Part of a small language model's weights: gated attention.
Each number is 128 + 32 x the weight over its row's rms, rounded and kept within 0 to 255. Layers, rows and columns count from 0. Numbers have three digits each. The size before them is the row's rms in percent of the matrix's.

# layer 7 MLP gate, 704x256, rms 0.043, rows 509-523, columns 0-63
108:109111207074086164178159175120113138151137128141172120151140143167093115087132101152109083123147175098140120163062088167156135177042105151206102100078120141116102118143140168142188162101110089
102:118169092137081186171163104101195153088124090083177108074127142130105128163095091104197116143039128205195095119149086095115131099101102121151164124125114083145104161111149146140134148116142116
107:081191110145135142165127097095179097161150142139133156076125143144126121084158148127120084133121148124124125176085076067134138111192103120110155180178128143145175162135121147139064104147181160
100:128100061120150111069129137122129046167125152090174123108149121167078185132119128126098158108072115149138162072132118172040106149115126124103150191181145131141171139071154140175157136170087142
107:105143137101179055063152161140065127091090100199109076116165086131109118124138152089168114104075130100151101154126149109115093150142137100138116144156128098080073130137137189141085093097073119
100:166182122151110093145090138162143107069100129087076140064117116105144121158145129111174088188146076141198134138115111108131144180168112099118146094164116153135116131171125123176174186145183175
105:145100092075156105140150186090193118157143074123166141139135113139164119090196126163131143125122079108138172147127153150128115085100109121195075133115109072103151144136139163188170156130116125
101:147155146158176130187079118155084140136087127133085131113109175107131133175093098124122143105111095159168138170133102115137159155166098156152110152115142201100127143128119151114173078116077086
101:171156128156153079134131175085119122158141184116109117038171121123052172147103102076193099080149095194125154092153143096119165108070101143099142075116092168188174197149131124147173132077113131
088:047181165137140126202175086092103112167102143092123174070120045123092121118141122127150113198088095123120083118156133079133105087163145148148131140156103109115122148123154095135185096118083120
094:126201175108118143044142130122136065097096126101125086118124137135097112089134106123178139153166109135160115095125094131185149161132101120142160146151063151174060088157160100212161121161119081
115:095105147109140121186168105112134110144115195153134129157123079049108091140098104125129135158152181166118115192136094119226083085141136121165136133113134143147169220118109139122066165161092066
110:107128104109106124125132125098095169164098126171135082122099115128189102102074180196097113144126094163127093150160117143085096115155102180128133098137158115113147123137168152146129188155105133
120:094079143090160130019147126201122135110114151121207152154145124159155176121127183153099168145123162073124119076131118140152139122148054148146130129125110143116128140073056077117144121120125146
098:103159179173057163158148169100134149107060094125099095140194157129035153098122120166134108124181137098161155147091180138158066134096136057145128154107029073198079150152109162159174097110128110
# layer 7 MLP up, 704x256, rms 0.0413, rows 509-522, columns 0-63
111:125131100123144188122090123120132096179068191086093118046068117090158077100076156175082121104113145171161113067112123105119179162151105160106193127101101109095100128057188116101155143115087121
100:162151166076170057107149105165122107166143140116118154093088162103177185082112098147104109133134093089137101118114153184165087151158176076109087172122140118042144151138130156104082142144164144
102:157107090098135111167211127150146086116167106116152116116168123119123147137123151171164033098054170142089112117136149194169090104060089137119123115171158171099079116117132198116131173140139135
101:211112130140146124171108173156154157145208126151137085120098054130103100138113075055108144167074154183157106124149158140139114170082117113042102186102155146112109135128165133152207049145146158
104:124143172146154103076116139102144134109171141145091150188191087131170204130124139173159064118108086202013090157163123150132143106065138138104147081116106174104121176157170148117115080155132153
103:134144190136110109065128128150131145106112160178078116104081156134104096129103094083111102173120081098076080136126171118131183141122155170169093149133153105143113175139144088139117154127080112
102:149088126157166183091119088125131117151124095172095152105155096189182105083120123158144190123135184169114117108102113119116189053114045115110156114133130114141181145104142151117144144133149125
098:102153141117171158135126119149145121150177193144074157156116123074083141143132166080099135124083179106041130162182131130132107087097116147110146136148095113106142124121114157132091173197116144
104:148156119169097140140126159157183146121152179138100105147157139108047112102101156143182126163120152144125122141083178136100227106100189078096092119107144123113125189142162097167176190143145160
085:121097089125163143072108165145099108120143176109135153108147174133118136185104178143131108023150110124101130132112091126125184115104105105114156077138122169119187119169116139141074168108132143
098:147097154114165161129121122117146112097121082149173076139112091098109117190156090086083095163155166119137083153155159092105130178077091086125192156114123162177114118161134106078176127139119075
108:152152136168121134092149115109103124083148094209171139132180155061196093144118132094075146092154163147158113139074106106095059155136159118070113092089084119106131089182134120153180140221100127
096:129160091131074109183158123178184150177153151105169110054116113130117183129090093169075134134112151093130128139144134097189143161105153100116108135081099145154115145105119094145143125127126167
120:087078115126133122045146128178073096151128143137139163107106089113186165074167151108141162089105194134115137103105147129139147097148067129143131116113137088146141151084079083174123148127103172
# layer 7 MLP down (transposed), 704x256, rms 0.0422, rows 509-522, columns 0-63
108:133150116116105103095167115094187096130126167125098106113067108112164102137139092150105140114108140167178140089175060084169161174181059098190127119076119135113138114070180142101089134141039168
104:118165110078083178109177075138121101150110085126130077126119183128157109158111077176181086132103142133143133161149145098077089107126092126145169182158088142119098098099163134172149130084075151
102:142104099093078065113139185166119131093064155181156154058165139114096108126113132086108127123170134156109116107087090120169122118112054082146070098165102122127080118132122090064119136162138158
102:131163062074092153114141143070141149113171194113138159103205135198080140127113153082086128099094132175143147127144144159128127110093174150100140213169153168148123121071152150163075077150108150
104:104127100103112192146112088123142123143084127135153091151191087106204125143145166153087193126114096164155141156141140135119193095160061129113150082155115105095156172121124171156145111084143185
101:159078114162180141092129156202142141170194121181128183101104139135128113094159112140170112118154082108107088172109122116135107160102183135159167133127135147179088140121122143144097146147165106
104:133108201117129148121133078129107088154118080091163181098142171166140180162089168153142179119108095105107084126094088171100135086162094140148180115140155107194139118096121111164133151197158185
100:152103064095110150107127130141103091118134120204150139143086136085181152073104152159180147075122137171127142118180112138117163158060150097104112097148077088176150070136154120117162170150121107
102:185137126081099170106122124121147133069136106122156077180191203130065136142123158113186136111127108120129145148108118111143205141133173140129095148042155099138175187089153162124141176130123195
092:078226143160159121188125149142114103175106127115119139071162102166151072145112188156142078213060090119156134123134102096158107027110139142087117091150106126114154143144152152154141129096120146
099:083161106157114101068134111164103078067073184138098186122104123115113164134101116133227106147139138138159179106109156147165117094137153108106102128113140114153136110112137093138090185176074151
103:154113126144097099081087140085127146115135114195116125141171083151144116089168153151158174161097133174137119141080110081165090109146159174133131111074135129166092143132118144085089139151163098
097:106109110094117130119098166121067168156118141168167070168135109130187070126094172178109157143166086184147124123168096113125163115158128131109106102128133169112173106148203143150068200157120159
123:118070145158140146099141087137060098146126178100139184088086110163190167102144169117080133060059179155102181104096153083137141129162116165211138124182161097085131167084126069157097136123142116